Each number is 128 + 32 x the weight over its row's rms, rounded and kept within 0 to 255. Layers, rows and columns count from 0. Numbers have three digits each. The size before them is the row's rms in percent of the matrix's.

# layer 9 attention value, 256x256, rms 0.0368, rows 252-255, columns 0-255
103:170129125079137153103127166093152132093145079104107118115134203131159162134134175135179150079093141130157121068090128112121145152082130093104156127187136111092158134115123133129145120106164157135111092145123169100093165122142169121190143125093122134163174164210107155134160161175184132088116118179195114091142150108151172088126170137128111141079179122089164107122111160149131117092106086103125134161112092085127078093166148131133161149132127138170098190130136121159166107130139118181146104140129049080121133120101065184157126195096080132130121145145069059155102131156104101136153143110121097136195156098078062136109152195154146192125160109169156150069112121145128128152088102123147099108133180084114147155171142170071146024167120133102139102107138101119082099145029137
098:156167087072111165131154115089137077155162099094142141138103068151132122057134091134146116104051099105152129095114062131154127106177127135128169157114128090141125192115087070121095095093139108155128140154125106156109158122165104147140084150119151142105144122170176125131136113152147133157130146175159122080089136090128150130137193100081080106071125139134117095144124151151117042179125170112112103158099132085101119146167105090190126142115106122103080084131094102110098209116138161120060117129139146070116103164169135127140130192135157126092092096018146133124106151080113131145123136126105151198216129105105141136104089097146123140142149136146195147092089132107204201189071156137103161143191133143128112101111075134109086124112075123109134160124133096156105145208151086
097:179150097097084110082121145182119130107104135128136089058083110057210132158142111149108085151025176144112116171061146122160165153079140120158147080091098147182141152105117162144136121156152140095173133163139102150089066167181115169142144129084081133092170178159133151103164149107133172174096104116110110132060124178142157135104088152113205134115099079128109178131128102131173099125153163158145108085091076170117134082114159074119128105123142095115135106182114101140099122088148176148127193112137105129202130143146170127090074102117154128149096132206105131091072062197157165106148131123129139113169135106129109163151123130132181101182116111147130120134159126126108114149170109131125165166186139133146116097101126139190123151086077130180106089101124160132084084106152109
104:151131121106090189088137149116154144111137141110125099176169122094103127086115129123146154194044087199123179115044086118173168135118114092126140121091129168120169107186144152109124120125097165132123067109145115086141108135100129110142119129110109145100114169168126057081166122104158111093093080144111118181216142134157100146108089127135148158164154078125129112152129145165140103153136150185129090132142135093084180077119180107161058117124094148144132127152060071139164143091113088121103082077151123114132090128111145132168099064091142127114138099146136111096163178118197181144098173201112148138103095091131144115098158089119038162071102114113100113142110095168110108130084097137105168196069135182181127085130136126101143108147109097124171162194140099145125091084152146
# layer 9 attention output (transposed), 256x256, rms 0.0455, rows 252-255, columns 0-255
128:134156162127194132127155169068149117105124113059115107142127150172161128131178185095132106094149114145185098122132095103107183106157109124107085116124148083147129166116183085130065174123115104129150060185132140099120123092157153120183164107115115121150090095143118119105182095104142116110061181149130114053110124074176151087097182131144131174064183103097114117107098087148091106122133136121088092159132118130131181102124128174108092034177087149137181110108113190155175146109079160165116114117160049104163128108149143157130143118127131114108165066096166090080101167191107110090069082140116144111137127106125115114118123090111128133167121123167145164100109143124152140178150190111088140112160132098146116164174135110140186174182204086139122175091159160076157143153107140
121:165130131090114115076110109076142082027104157120149102087132097118103128090203083143165164123182138126069057143102078141159151163107081181074168100087141142114120154141092099122130159172111130111113124128126178141100124168164158085114122158122163166189095155066143133106139137121143161132072097091101159109106080104082152150119121180155137104100127103134109128122090130112081100182124123137169083114143150116107106096158177141133105110139154137191085132148076173121128158115135212123082169112140033095118093109128153135089100107063148154134117140121155122147147123109062107154046158119126115135140145077145116147140139141089195098138078117148144114108112141110138157236073116114167085136135118116105087134145157166088164153140101156126093088109174043091118114107114133
121:174099128112143105072099081138184105128085162119142152123164089084150137118051063134111123128136120144114099147089118125122155169118170124142105128127151126136115166131118114065198174150141103111087115139075059140139106178104122175104084146086091068151157092199124102095122072091125103142057111136141167093134066106120166111149116109071134159167150105126124106146151121058102110105145089137134149135089118199094161098082136126173111162099154174056095189160169130109106108140138140106141185177105169136151159126119168097198085135140156142156136122115118140107157074142082135110187084150179131168229171166180099133169126097156152119131161117180140101157143151138180142119092105134117064100171097123120113123073097148149119171109182131114108113108081160134121184096139122
125:093149161027146134172149132068158120153087084206181162119162100073097130080077170129138121143106136170095092101094097080138162126182135087121158192090112164108137118154133150123109145137141118127063115129107090123163117117135111134111152164156138148135154147154155111105140118108138160091136143055104138135191155134087098141109171106205105159109096103140117106110180093115152173156114096208051069135132115104120153087044210146134117104120136090120140141129107095134122159098114141155119130082128163118156116150089124117205101100114138083123113142136124074133124124090167164159159164147128106163103098143173116134127173160179103191072119120133132129120102169197153111109111163131120033146155175137139114125142108156127178095146118147089075173159138147136084127094177201
# layer 9 MLP gate, 320x256, rms 0.0523, rows 0-15, columns 0-255
100:110142185072131092148069162176126114123157103123211200119091110188117123127116103104135091159090114059082189161135162117131091133126162139145109069097096101118112130094133169088179100140112094158176122087120201178101115123141095104127125140133149111123105137097141156123087060149117117147157170114121067068101168103108138104119128179148110135151168131137149084088074119121107125203137164090057054147155135140148097138176216177096121116101119082125147161127159069139105136137165151138074180106127144145140115080095141151107084125126096112153083064158111150133169153161105138127103184178150067140111170139110146164145143177072092084147167124162116101169109211109158138120127146113126116130111165139101115180128094120131129145166165083118137165062124108145108093081157114
103:113088122119139124145157135095100124146126087097123163102138203151179101112128183110127131141116138120138200167157094126158090179140157090131048151136135131120082146137158130085147072079160184140153129185107151135163129110087131104126187056145135157102148083100133168164145107131097123133110107123186129133160107172154126133136154138121131104164142127133119117150077124170135117099141088118077171142094149178061113076130167111127155168093114145133093106099135119108146087071141112145097168085164114101168156108169070105092065163131106141080162156119143087140132161108106084133116135064158104106116129126101130142071233130136135140134165099120115127191107164143144102130131185132192108153150082114069201144122108179162147095127057154057111066086131169093127035085097086
102:120130169054084115105102062143143120081114124170108108159130148125123126180121115132106139062057085154131131088114140123067182118125117115165089125149092141084133043118105118200139147109106096128188116160135115161084121113084106087133155146172093081141115059118149122129129128141141140094172059175168125092181111121116168133104132102100135171149130098167178109140132145088117160132128176138200146117113153105096101142126069141125146105079118179173048133112161181133102107176151150171131101067145176156121074170130127076103121121127167142171173127147094177160070116099181118156080162130084076105096127163153073087150106077082099175110095123159128151173160173152133149110074118079182111081137171113148088104128126188090120129146109120089164129114108111164163139116108106
101:098156090187133121158148107075136099134150124113186101142135175144098119133119116135163165139163176146101114163136085114122112172153109122092104145091175131161123149188135098140122157130122141170087141108141117098162163144143141104059087114191115113157146150128143075095178093102202130105077132093178095085098168098166177111172142143148162176129068116143099153122147140152102135141143146146090108145178133076097137157216101079121056113112072141116117153123105143151167160118091135096155150090049115162117136103159101096128090115149082144060163114124107140126078162064172045124131154111145131158116105082118090152095102132116080126111171176105148164120132153174135139134128152204147203084118149103064146109111117194136100124055158121160105117075104094051166121128121078
101:129072118178136102104110075160157068141112094120118159096093143126155087108173152105126173091130176232091088195134051120146150140114123129097131140149116156110095134098109143154082120134157121135147122135118060074125099118118079126148111135104136149037134173148148174121101192124213111106158135153111171129146123152087131128140123127099085101157068110118153152183182146129163155107106122184141134162188067151143175161140106125134059126164115106188101149156159113070157136145137156084144133122159106154137097191108092129117108127114154181105159135176118072171142137188148141104177119093164059142114077137103125100110121139145129168164190119124082110100078151148115062159157133153160157124160100127080142139076226105103106090123148152110159114116126150085115170102105108
090:104134145105116132124104082181130125095119148140175128137086139146110162117093157125139159096114088123140118104132124092158130207069115164159089089128103082103125094070089157111111124140155116154130137152144094143164152139148126086119079149118113178111078145166089142102092124173153121103159123154152122138099113153143140111116159135134200065134134222121109104086159159149148109090120165109177140107173138100105041177115125053135117132152153079127173172138127127164128096129114057140030115089168145129103149157100201121145151137191162133137106103203152111151112154101087115129133113047098122080180110183110162120110147102137113124151170101099113143135096150087128071099169209091087093108114163130096088146088060165179094176162171146142118086103126180202138115150131117
105:158212114147109150086126148107112166157111185130167123146136116183157099178110147145125124140076143101103149135166100138117127097085183116134083111136068162098157107130118139106039131114155089103094151128116137149119114069105153151138081097157146074171104143148095091069122119196161178130137130105103144121099112100092118154106129145109133099105038120127141134115106132146119066175161081045116077160087126140042097113081156113125171132155158180201109068133190075160159119122106122093162095103173166183122086098092132117116150143106186121158110099154159208151188145100141182141131103112115153091032150099117126159142130117106116105086095197141105147123165096155075131177152110110089150093120113115113105138129092180118150093096135101123080127159129115149142113118160153
101:100095127132102140146123126110088064070149175115141190124154161100146153141144109119130142145156156106154120156131195160095090084137158150159126185097115103138106163219202094092074094146127155058108153085106176129112108099112076112119162130056112071155092115107164162127094098137133127093174061153171120113154074152186117123175135117140122141147136198154147128159057156085133117131116155171148147128111160163112135145114156157092121093130122153082152127095151091137096138098109171143103089130114120126098065062091153111090193082181091154178138084153116103184145099113164161149117065135090165104155122172147162161091149172121054096087087126116134139108181149098110137131185170165085107102141090110104176158094160110116112109104095116122086172061093122125140094118104101
108:154140094133131164158115140094110138147092100175094161133116113180102138189150217158128138073135133125166077165128119163109181123155217181119104118143095191112136142147116112143109143088136114146136100149126126091116100163095099098165094036104127131137174113158104119196117079152148147140120101143144131078131105188128114051209126160137117142127093134145100089101157151075171120171137195187103177159063216137155101124097069124133133140131099094130112142180109105134125110139149099111152128176096129125087090143074159142106151134111090138072131174133064108145140144118181140109176143163137120097155073119135166180136101095137142117151111137090154135135127133100118151056152162143166068135141217130210131175108102144085160114098103149149107129135137139156195134098171135
102:109151119113138124122122087158154114126105084109122055127162154166141099117115080139074193084138151175092097138137154083150076138096087168124156177164126166123110091100134110117116151151122122106137139091137105137124114119060144162078132141184125123122149115138172127122085134156176090140178075162157150058123174121175146117031191116165084107137095099161192121129117180167137074063093105092122110163175142149157124098155113090146138120135134102167164084129203087134170155096071123152071120153167033107116141144146133111129127124130107133147204137113159069144120058057177155152110139109128097134113118114103144123145129049108142190165163133058111075124103169114187154109123126185093102061116097109110142107132160094133089135100139121099138116068090136121146116123126104
103:132109095138078126140149141188172132114086139155158163134127120073091124099064076147117115151149168145141114140138165144108087150092159132140101155105104103107093056148147101160138186105153124074110100148152157131099059130046132070120112108142139114190180127161107110118066162113151091095117170159130117106113130133120090163135132153155160104104127129071149134127120093112145112110135153089159096126112159070115085065161156150145123108058121128091091186144168077141103056130115147151067135094150099099127132147139196156107178085144140086122136170053134132098154167092118115116086072206124103116147066143158108106120146163167114110085079094185094175121144138118112150090147111099130114153097067117119143086124169122093131167105109135104148121091046097060203068149081108
102:112179081178131125066161108133138125116127171141177163088113159112123129092079138143144104140138106098158134098099168156126050164122120141125055071157171090109161110135078100068182140204112104122090131186124132136151120166053107153141154133093213104168201092132090134131142162143134144115131122122096176128090114183066081187143164172114134129167141102115148059118090121144163133100158160120143083094076134194119119130109168108116153130148090129135144119116096165149097116139181165160077090129069132090104138174128089170160071078151127092115111121164119173152074101140139158112141093115147035157082082126163102098180142100111137172120144180117159082179083133157143103131154125147137115115126149127083093142169202143105138148155129096137163102121105102147178119126081140
096:148150119083160184156090159198138119153163140076113052147103112202116121150121050109137110068077127121117165143167097113172140138101111156179080145086157133058133131137136040093100132180151138101137129126136145175108100149125073141097046054093153117132122111102157154105144121132133117109090115153174110196071123140157103148115131067112195097142082146087117146148139177163093082121093177102202062147138103137161104143074120150150145171175143135114048100133097157119096124128101087127173073142098142165136097139180085088145112149135133184091177119113125196125158134094187109183088143129104121121133142111123119136185148145065087166151094142095125160123168120146084127155172123132122128129102138133103172132154096075117091125155097138129077157154116147098132129142109130
098:141185121123150075139103131086110170110147156090130119143136192184149105090041090121101157181116110165153120190166127087085174123126102088111142163126119151111164122196121130119141199102107105081115117082056100103095121132171153118078123115130103099192079108102131215188178165079146102141150073130111157121111185108200100074164133083082137161123122104126116163134089098167156156134098082135156029125166135129143109094145134171160116119091145121164098158127139185133098145107130097161152113110109087177138105156125173080167109151100143130140145075191151117147155100192153136132158114115139129154138084144165106161178117102092108112126124096114097077168152067103150171128114136114141106203159105178111081102126116112076119154115169121101100119138112190135148134109086113
106:094093081118094150153118115092090100164089144115180141146116163154118127150100154172183119097135177151095110097179138130156124172110160120144086141071121127096128119131137136132107087023136083112140099126154059133151123153135098121147146086122130176150124147141115179097118086184084141154124132134090143172153124186061091141148233103142124187116160166114108106170094086141188091058095183079108114129103117123106222137123080103140154059123147109083085152127133160116134115087106132175121129171192105141147161193183141114112116137197136096071159118148157155129120124156105176128163122151133082133111156182139146178159130112108089104124176155145123135107136129154183148186110142084116142141082162188118120124131166136079136122076121070152158083094151156128136102138196132
088:079091164111096202120111155150094141112105114174119104137157124052035120089113115128137112119126083118132095092103152144188127135141196175176086080170103088121082132099104165153156154107178174085160137103083109151170118029103088133181140106143136117182138122169106154131145116099146109067169120159115094121167156112136139139091122070199133131106081183128144137145161140145115162168084092138205130102136087150107187086103155128142097105110138108134160122103131091178151109123121147119105168109085132190166164120111114136114113131159139177165095098067148136143171135158184159148086098130104151104111125151149106118144111140163111160152165099179141084122113098119215129151156102090089121141176159183107182139045143071121172113079168115107100095107083109123146134120100119
# layer 9 MLP up, 320x256, rms 0.0522, rows 0-15, columns 0-255
102:090102101099108126132109207139190129122129138159157134091158094129158167153142161094112131149120107122133146091157064182107093136163148142092130073195099134114139154140096126185191140118109101135141119118118130119094088125206101160172152170111129113129048167084094203136122118118155165164116128112151175097131102102112132113089085089109129138146163138172139101203103127097128118102184101127128116125115137091136161082174168116127111072158092149118124094131145192139144116071133113119152177148159122128082161110111116132193092142040158072098142113147103121070196082194098153088090164174106103100114148206172125126113103202142136118128139104133130132127083155072144167134132112180120148080143114121065150163162142152117056105180169119208091133147152124129140096100121082
103:094131100076116110169152149124101112089083118195131173134084117154130149136155174157142069067162095098094102144121136099182132115173119163147164121067109135130156197102118124102139105137171081179157132123128165160151081121137104099099161114166101107101094125146163124174106113149155134177137111096182164097151055108187165119167174115183078103108133114163148132181138137148154167113115162156108162089128151112133105179162168120126103170119138099154139168123120141170172136171183104121100166159115128116124111123138125175126164151128060108139154070094130110109166180098054198126122163081150185078078120151147115153090154098106155028139163204124082126115139121081125122123119084146160150159154022149155113162114179185080121114182140112104135125102156130087145153106126116
097:153126184119163116153139105153156138105107109140073157107136130175176131137099150073100161121086139075090148130156143146071166121102097171136148132095145126131057129144094133114109156115155138139135083068101111098185138141132081189081054139091158095171116096172099135163140192116145114098188088044144154097141133121157100098125144147156129202142133180188050038143179096168133074128185142148155124097108126092104122187162135096054151115076095169126115209097128097097164106155088172116098122095150097136114130088120129093132122104065102100099078109141071125145151087103123095113078114125126094128137131132142115158102092094122127162121090160179098103129147103106153093090100126154126044140152121093134136132162135152139084157132135079114131130146054121175115109098142078
103:172115085119094110140062136092135175149107112115199116123107133158165133159124192146198173152136130134178171181140136169078123097188121120069119181141152142164097139175136149115094061190113155105141107134140169131212142119203096109098113095109136106146114181150130091122152154137188099104144113060115104063096127100149128099073128098124141133134176072104154083142131239099097114131146173118138093096158130115141066155143116099174194168091174175123133165137094202132107137147154132150167084133119111131148137084122164125091125136105069150155105116102113111058111155145138083114121149125156140145088076121112127119094138096147140203123144166164153098186124159164170134125113142138175114159115110113123091096126114155149176136143125105095135112106127124123188105146224115
096:140065171154125121069139129163195109121070176135142167084138193119130127150136140111140120141106176131113168135148111112147146178117079131132132195110144163144135086133176126102136102083167145113187158076113110106117097138087122146177093104110169112137139113164136142164110206127146135092146134107046174129128164145135140136138085070109128103085145129164179126105146131174125148127187111158115106118142141100138056168203071157134132122136115098130116125160116140152182165146087120100110107115160118158137072173111150081097104077146144050081143110094108124105136145161161078126142222054130142143099125066100077125122105140120107205143132201121087085130114180128148130078136090104106121158128221047102110156181129115108128114136159126140082092129083109129128078113096093
097:127117124160125100204077121155131092103136100107108093160137112138202082107134139130089103099106155116097140115168113141146113136099104121133107157149120108109190106115170121163156176059145178093164134141152137155139169080150121184108183096116108126150180125079134114114077125146155162168127177105150115156144180106107101135117178107142130130173139171094113177139072106146124197138158125109193103135134094106136100121097170141135140045164168122164126096114092096093152112148176110083158155102135174104128076081148104111115068147169133126128150131100103208130123137132077152069131162099166152077130163112147138175077102131099090083148191094090162092174163096080102193170115114168200158137121124039188159133107102153131148074148130110128132163130119056141118089084131191
098:130173080152078142124130096162151161121127170073117074147137129148172137120081165154141130154156127101122093182181109111120134129118143085067149189086062136100124151132139136102135155110121127158113121120160127207125192132130141086108150113104156115129127155154065126119161118090140173156100056121148183067108149122143129114171127132151130156117190189148119142122113121086205170132152164135100144129089040125087128174124084090141123108128151217122102095119065106124133186102140093122090145131105098153103149056091095165101082116155149120170096180132119111159106116136135102105076129147160103116148152115187137110099192057121119173130146155160160169084104196136088140174175129172108162108083159120128138108105093119113153108126052091085078048121117181137162106117126164
101:132098166135135117162142202072155142081099127092153148124093108095126118085145166108103122140194136175104112159127083151121150117180088166121126146121180151090163136187127163103102150115118108108139087120035131092150116076083119129121111164107077098092144128152110097157087098091144133164209104137157128151143099180164118130114123158176082195124104154137102147073162111074178135112113108147112172116233122053154173110149144169151136165116118131144180068126113126162108054134132157154087132136120110209097133161139134087147116127142177078171183100140114124175098132095104081134102108182151136160163156133153171139144103129079105092075119143113157091089148145099143077135126131089092117149145059176097137181167140137109129085109159164152121072132085093184138137086093117
104:122085139148103148162138186084061135095119134079115147146047099133079122139162176138084164156153131151176118165123113114120151130078117085074134160128122206165148183151144112119126149078177139115115146126106098106125164144154153122162124069094137054110147110109089104104135151130097177117127082093072078118133134123088099154181114098115130161149143119053092148156131118125134148094118120200082085133102153138152126128130129181194088111104127090139123129231195141096175109150088112172086133120068172130106153172140115078181143105101062140153077125096116113175103140168139154122160191152123115147181100128101169089145089124087117148138119148117036094125143174147164120083172190151127124163166148115147140138163161132124148133156045141135128072097161142138144148106131091
103:151105133091141100131137139126142140120141114131126109160124131203098161076117073143165167139150122097162179105183161148116145130074198082109134095126129060138126121081062145175209169124145154091174079094133162117162132145176163122162160113141205089063108146176134131119124183144091120187164141072118155147134161087112097145119125128105095144092072131144105127144109165095188091129112102171090089120114131146126141142147199136145130089097122144103125113119080156178098164126162155091115146097137108165154127111079113186109131139132127097211149165100193190171089117143141166183138104178147151165140113138125107061116091153070139182115113143190127160152125089110132108121087125163114138108075122064047113143109131148150142119114061080140111182162091141126114175089089118
105:117125168092146132161130137114116107075142178150140093115131114135117167080142156137093127095110127100103185122086164205117153196131090178130127186070107100102094101111223152094143108125121090146116108148132159122095118133132085119121079100067134102127120147189193171120140138135163131083177084115183124144137080126140148095108099130168122140054081131176130141155171076156140139131172148110146156115146150073121147127124178162164101131139186150143130112183157086111184135185146120111126177136145127160116130152189142106104131159097133126139120169106095122120062186135162142095144099164090151106136036102125155074173088167128148099095111100169061114143150169099087115056180123154063134130177090131128187081101167106166150142069140067110095102131111092102145111168094129
099:152148145103169110157135116168140163122121085132080161092098145130086126127174090152141100174150135157133149116137169059148145099131132060107099145104103175130180169135145111079165150148113187068149147054160104204139148137101166103121127118087110149193110127172111128145087156148131119130132144143145164183106097103199102157132114080135144115173137103118112139113068106077080078058090075151128134171176121113141120066172108053170104084127132150085135162145164183125107122149125145085113149151114159101140082097172113167086107112124181099129123058119110126120093096128179167159099147155129122173087130128110104140132101176101143102195124139173119106146192137070073178075157117126148140137117094089062145147090157118138100145085094156170132092101169134157038174133095127
094:134133112104093082129168136126118129143101184134121091119124115095070085152087152107129137120149156118165144111126159176154195148117121146136154194148118167143120143140185190132108134111158080120129131115068070097095114123078132122181124164133132082110105130146096148148112126071088099202123122157108137074096128120114142089128066081159074143115112087121148110047143070123065120163153157122163134101110072083101111125127136107111099051088144178106096143094149099190124127163104089159088140121138123129150153183087114134146115119130112098103190134194134134161174137092148166119126136144104144103100174144191116141057145195190122207132197141147174131112139093155110127099139114080177112078135149095214113159146117153199166146074106119086126100130174180096113119123101077
101:112163087157157125097105143065096127158134101156128158086138145090139143160137149108131118107190135156154179127117191116166135141120116161104205119159091120179061124154135167120071155139183112098126090144160142125135097164119127098217146191205117136157177144167117087092154112195118110125093071097092095116150079113054132159147157183239132090152126190143136128170120133102138135154092168140078154066145141129091051127086112159110114118072133154113157093128146108165169143140114109122132136044148115135135042134081094135172106144146145175083059108117134100073131123110149146094101141126106174156151150116172089183134116163094148111117088156126147174147095151164127127080138100125159125157124143080105111136119150134156143160132115074173157140170110138140099103148143166
105:071150164163087079075115130099147116134120127198154085134130181129062115138137117063143149086128098164159145115120109124094118147160153103106172121152153125108112118083072091161127129113195232127120173090139109145079109111124151142174070170138132110081153120164162088086173123110140103158103137123113073132101113083163097107080100095119144144098113159197143083100178125153092092172097088099163043150182181155146118093129179143137147153168141099171107112127120167175122119154098131118177152111103148106136178136057175094099169145164159164153054148196133119145079094080144100087152142107156153138161087101162158143087165152123072131135146133113133119079142154137092130139141144168109124135088129079114152105136127128193106186143119143100152095109176121095070122182108089
094:155175050133124060131186118095194144170089159093086117091125147129138096081083083208096053075130167102136177088144096136102090118125139143139141135139131123167181058171143112096096132152114179134083107133149144118106169043184143112134137128137077145117123112090126075083194139093136114153113122158110107110104090192110167131147083095101118134144124104180124145081121171108144044120114105088110161112149111115116141082092122136194099160133111141164125167111147170079102168155156194169155145155143110110109142106143112104089132153158102116141156170163165140080134133163189078110113124073147113104122161158116148162099111108156173139116132172184133135124179106091115138133091094134144177175117120065116081128185179124146134149095098178132096103160092122116174084159145167
# layer 9 MLP down (transposed), 320x256, rms 0.052, rows 0-14, columns 0-255
104:080122121111121112182078133173122145136139130137207150099104206126138115091161205144092125127104100095099146117130178096057155162113171170133076107108182119172083120177091076116167106146141071091153070119128094135098185119045133184087136145144165087097111106036144133047166171154095144197132141158094175163126120117117094099188155133117133157141147127146112185132144157083130171120146152099101128147175118169141143110138157127067098088101087084174157126148108089122108074145101072121121127070095107111170103095139131142113097163098111108143094132097139131145093184119095128111138160133152213127105114131099137136140154132083139102117105117110090139094096095123169145160112162149116157136151151129185099134133109181137101130099121147099127222102199126106087129131163111
101:150175112165098130096179169198082151117127121111183135144137180132076138133074165140105145097181119181164096131105078130069115111113101116154141113096088112147064198103149139227087131133138127146132117114142138084068152108103109143122135078114127130149155109163074134154137110061123086172170120136180132134131133101136192115083125160100162114152146101151152115122095098122199132112143097172157132107140137133159140139113127089063191177143113078128138077065136173156134130101086131087144158117120111140125107190170108097124133127096122165154128080082177154047082099121151137138121058088163151089110098221182163148141173141108135104173198115115149103108136162137129119172074108073133154114153120104164207105056125132177120127099160096121147112128150132104141149146119133
101:144138075163152149074160219150061113157184093126120143195124161081109135154120174152117163090143102090161178174154181075158078098088150084100133180079108113068162150119148175135132150143135128107173174142115063114184102160094154132120148109074107122148077196134152121127117165119117168116063081180138084132159139181147103127105137105124125093124158139116142193104105114163113052128150109145117148089124098143168096123167176229150144129122128128143092140131154155112050170196147130147158176143161118123125128162138113063124162114115153119141157122089114158158116099110126164127171126067106071158089137093129137124106119146105088135159097112111115101151113116096078162163050134184121161138110098174138149139095131149147159147111090160156110128111132156120135071108136050
099:069062139133192135121159156133126147163146128087161108104114128139174113117159075103197116131133105122125092130093119169113194122154149142134141074161136131112118168124137125047105087121122100103091127134092096150143089059188094133146085086173132159160076136132158114104123150081131165136169158203111190174150124116094121128121122136118139168132121131133206161104109108124135120131084105162162150230121115134118152135173144104088156122051172149155075146191125102180136144139152083070145107132100149110158178109141131073122074130106159140126126106228086146123128120127126097100158165142102087154127133172181143185113169091086124135158146095169153125131173140185148128137071111091103123080130170141086179133168164107137072128154152136134173078140162091049144144126092168
098:175168172157161144079079131153153110129100170105111099168192153138151195143117145156187115100097095101168112134125107090154125151097153152116146133063088142100145123161066113108098122191109121120158112108105149133084150170152127119064153115141116107094165082069167177139097093100090105190155064192136098136113083149170108128140088157119145188157074105099103115120155111134132131194113143164144129066133184114073112168208158105074151114185105132137108140120153146146146174104179113119125119104107141118044114089123133117136158100173147141093110122181171110165099135177132081125183064131080088119155160156188146112110104115138094181147121145112104176140151099113142138110075163157102075097166071153113121119163198121165166050146091156118128146131138150142131130105134083
099:114147109193158107102162133089090089168091156119165092139058098149140098168056126120139114160140185150109150193101118114165088101126168119096148124110111152116133120109122143128158148121169160109089126120119102107135186141143128139128143118092191129081192125137170083140123092104165074135152143110058241145115135127139106139160132120139107131067109114105135096122112104150117176115122086133115152163104112114110135173076169077112086186081105156040110085096099134100108198145128114164089151136139083151169067136125105115102131178099128087080136100157097116118135160103159114091159130139065098103149101101139138170131123171122123104124151177152187195106110111191132128122101147106110169187117136120134064120101121053110100068135077175117185149086161128153088199070120144
098:127078120187131134103149106122110063121128175123143150125108153041110111174063149142154133129123186096115118152112137228163083141144158171106136168107086068145122122152113126123125117120163138102150139093111148127163069077123221070198115139147142110068155113150146165155154147093155081096129086193185179157112110141144179148101091106107165102120137111205166107155081149116195139124182125138118136113121136072085117113113126107136113127127146101129129136108113069157100122149082120150170172136161131140144055155127160116104138159146114130122112131141193140091185118151115114136068110139182102150151145113076126195129134173162136089120069151061120169150161125178117136109159120100113153067147113191158104081136097144118183146075122160084126152194150162179114144108104123
100:139128147194167151108150097153240126143097129091118154116124120131101133098196095142111167181067108118200187146098140195106132157176162130181118124124156133179126072060132131041100162130125102146132087141112147146078109106129140141163112115155181125159155132147128095122117166076141092132121140156116161154053113093119091113114104133183166087107165139170116165106092137109119116118144114100140135120173167147107093095077140123083143132081208132080114160123153140123097150181088108140109156111147098140114169106114151120109110144111102137159107171110178120094129157125087096077108105090104165130161072154141206190132136154064150168144095099129120157104118092160119148105092178189117133128149119100104137135064137223135144159146085117157127063136094076095136143121070086
102:138119187109166125181171130132150148135175152124119091112091113129128109177136094157148201091156164061116184073078168077089113159129123163203142173146154092113122142151068138123085103101082129136109133129074091146059102153171065098141126109104067131096153101100118165093145112143131121147159169154174143157115125162129198132125133105145124119119175096155105116107114081141120133064099187071172174134080155118118191138118168176115105112153119110135127148137143098143128082100139139144137162127140102105067140162109144178150120126114147110145147079158093094090087114115103117094152132053078080162093107131122122145122089121206122176141152111098107061080154124089130161183149107127118144172087138111128204098137184139148138088136128065105126159132192132087154199090164182
098:061087126106101139106109167136123086087126106139132155159155081100188134149117131174116133095135158128133145134152104115137129133095084115111117140114203141135096083106155099104078186136153172120090134113105089115148203136141173125188075131124116152147139120203128079149183146140149149132178150118129103177093103091109099078121124109167127169150110079098150135161199079132113131101119128161124105118130081157144105172095118178223082171137121177113103085134130117071126108108058180110148150128164057089156174133087117151112117122144101147139106078087086064071080159170134069097140170160152137158132112126162095161161116130153155100068103115033139070168126170099126171133168139129106142141132148108077116087169138153082186158164098127149124123101185104162152109096081156
099:120162153166121125123161144073097148134140098162121075118107106129131139119068108164179108180143117112079127091093161117132145138085109115186099122127153121093099128118182129150138190120103118122089101140128132064060148140152084129112133181089149090127179181083164110174069085106123035121087203050153116099147140135091095153119113127150129186089136138124142086168133120097136051050163133124108153125095145054180168150090124099085098149093098172134130103146095109131101112122099138135048116153112195142102117071146160147091155147168053147107162194131147104155151120095149102094099116184138103107131134125122104092095158085191105130112140169141136159164175143139045138123125184168099096121160143092123131070140122126135125146078094166108095191100130129123157125139142109
102:106112125111153129171183111122116142081122122137112131110108212138120099169085121105118136113194181116077099123133115145139119124156095169110097168130081125160080092150103130187097153129097176108136176129090138098082144099162119137173116104101135133117129121154123098150135155073140129165163127118130105152126097125150117089103135113190151113120087146110124106173077127179166093128110177134138117102098113140119098112121138142105087129202145160107075111139144137115154107053152049182120156072168103125110128147144062069116171149159092079148142153122130075039127143055121142097115077112146179077118173127058097125146110164148113126104109086129106143109148072097087119156173177125223119141152122164128098093107138117146122207177091136174145143082083108165034101116190179
096:138124139114114135155138141143178172120128094072114110192115142108186074159134065199082128123058179148081213186119150135148140117118134140127114148163135164140127128157137143163104133141123099118132185155087188172155119091107160169126160122096097144116107141131098114196151098131088123097105187091131141104148177136120111106163088142103168162099145112097132111142130102160152121135116083165140102084076122032183118109130131100111108209132129135148186151115094160098082124112133103176175121204118168208161083068147099098121126112119138163160114126056091158088103175101144067086154116128118193073131113109108163125175128148116104106152078103144183064169114189160101123145166159058149138127138125107126097091097077099180117115133135105099126124152150153114106108155160109
096:131114057092126121096133117146139083157128112109192184152126139165077145176118190138140191124103063113144178081173101130130125176072153135107101077139127121106136115135129131159098218124113127123123061120118091109085118167146117128055151156175118121120099127116088142143046118049081157144118151140118113109114094114154148102135099118108160158104148147115143068128164089105157069112109115163144133167155161096132174146088162187127105167145125085146107154107104128176156169118078080156135136219151131170120086169106174097088142079069157129149161140103159101132160133168116099088133138169113155179165126098174110154073046109092155120152125102121162140109086170133099119099101147109068113092133125125133104127157152127124154116134134072067107147133125098126187149157127236
101:159114127153084169113175123165108070180166157117120166125118138099134133099115102109131105125101143135159115147076140126141173106068170122109082089078114099074134158090147070106160130122181136088177091131142150168096130118116108138149083099179170127142076087134124156120121082088103114115115136107117143147183101109107100102178125076161168147092119187103100117149142155120144096175158077150075084109152148111140119158059109156105112079108127090154080156137129108088116031173133108143159111157127163083121060148116096118101098093158129098144146060163119153162109015121138136091226189142179113098104102118170144116115157165105168115129131136107182103091111107142148099166094175053116142121075092084067070153148124151097151108148134118154111132082170132152129079117100099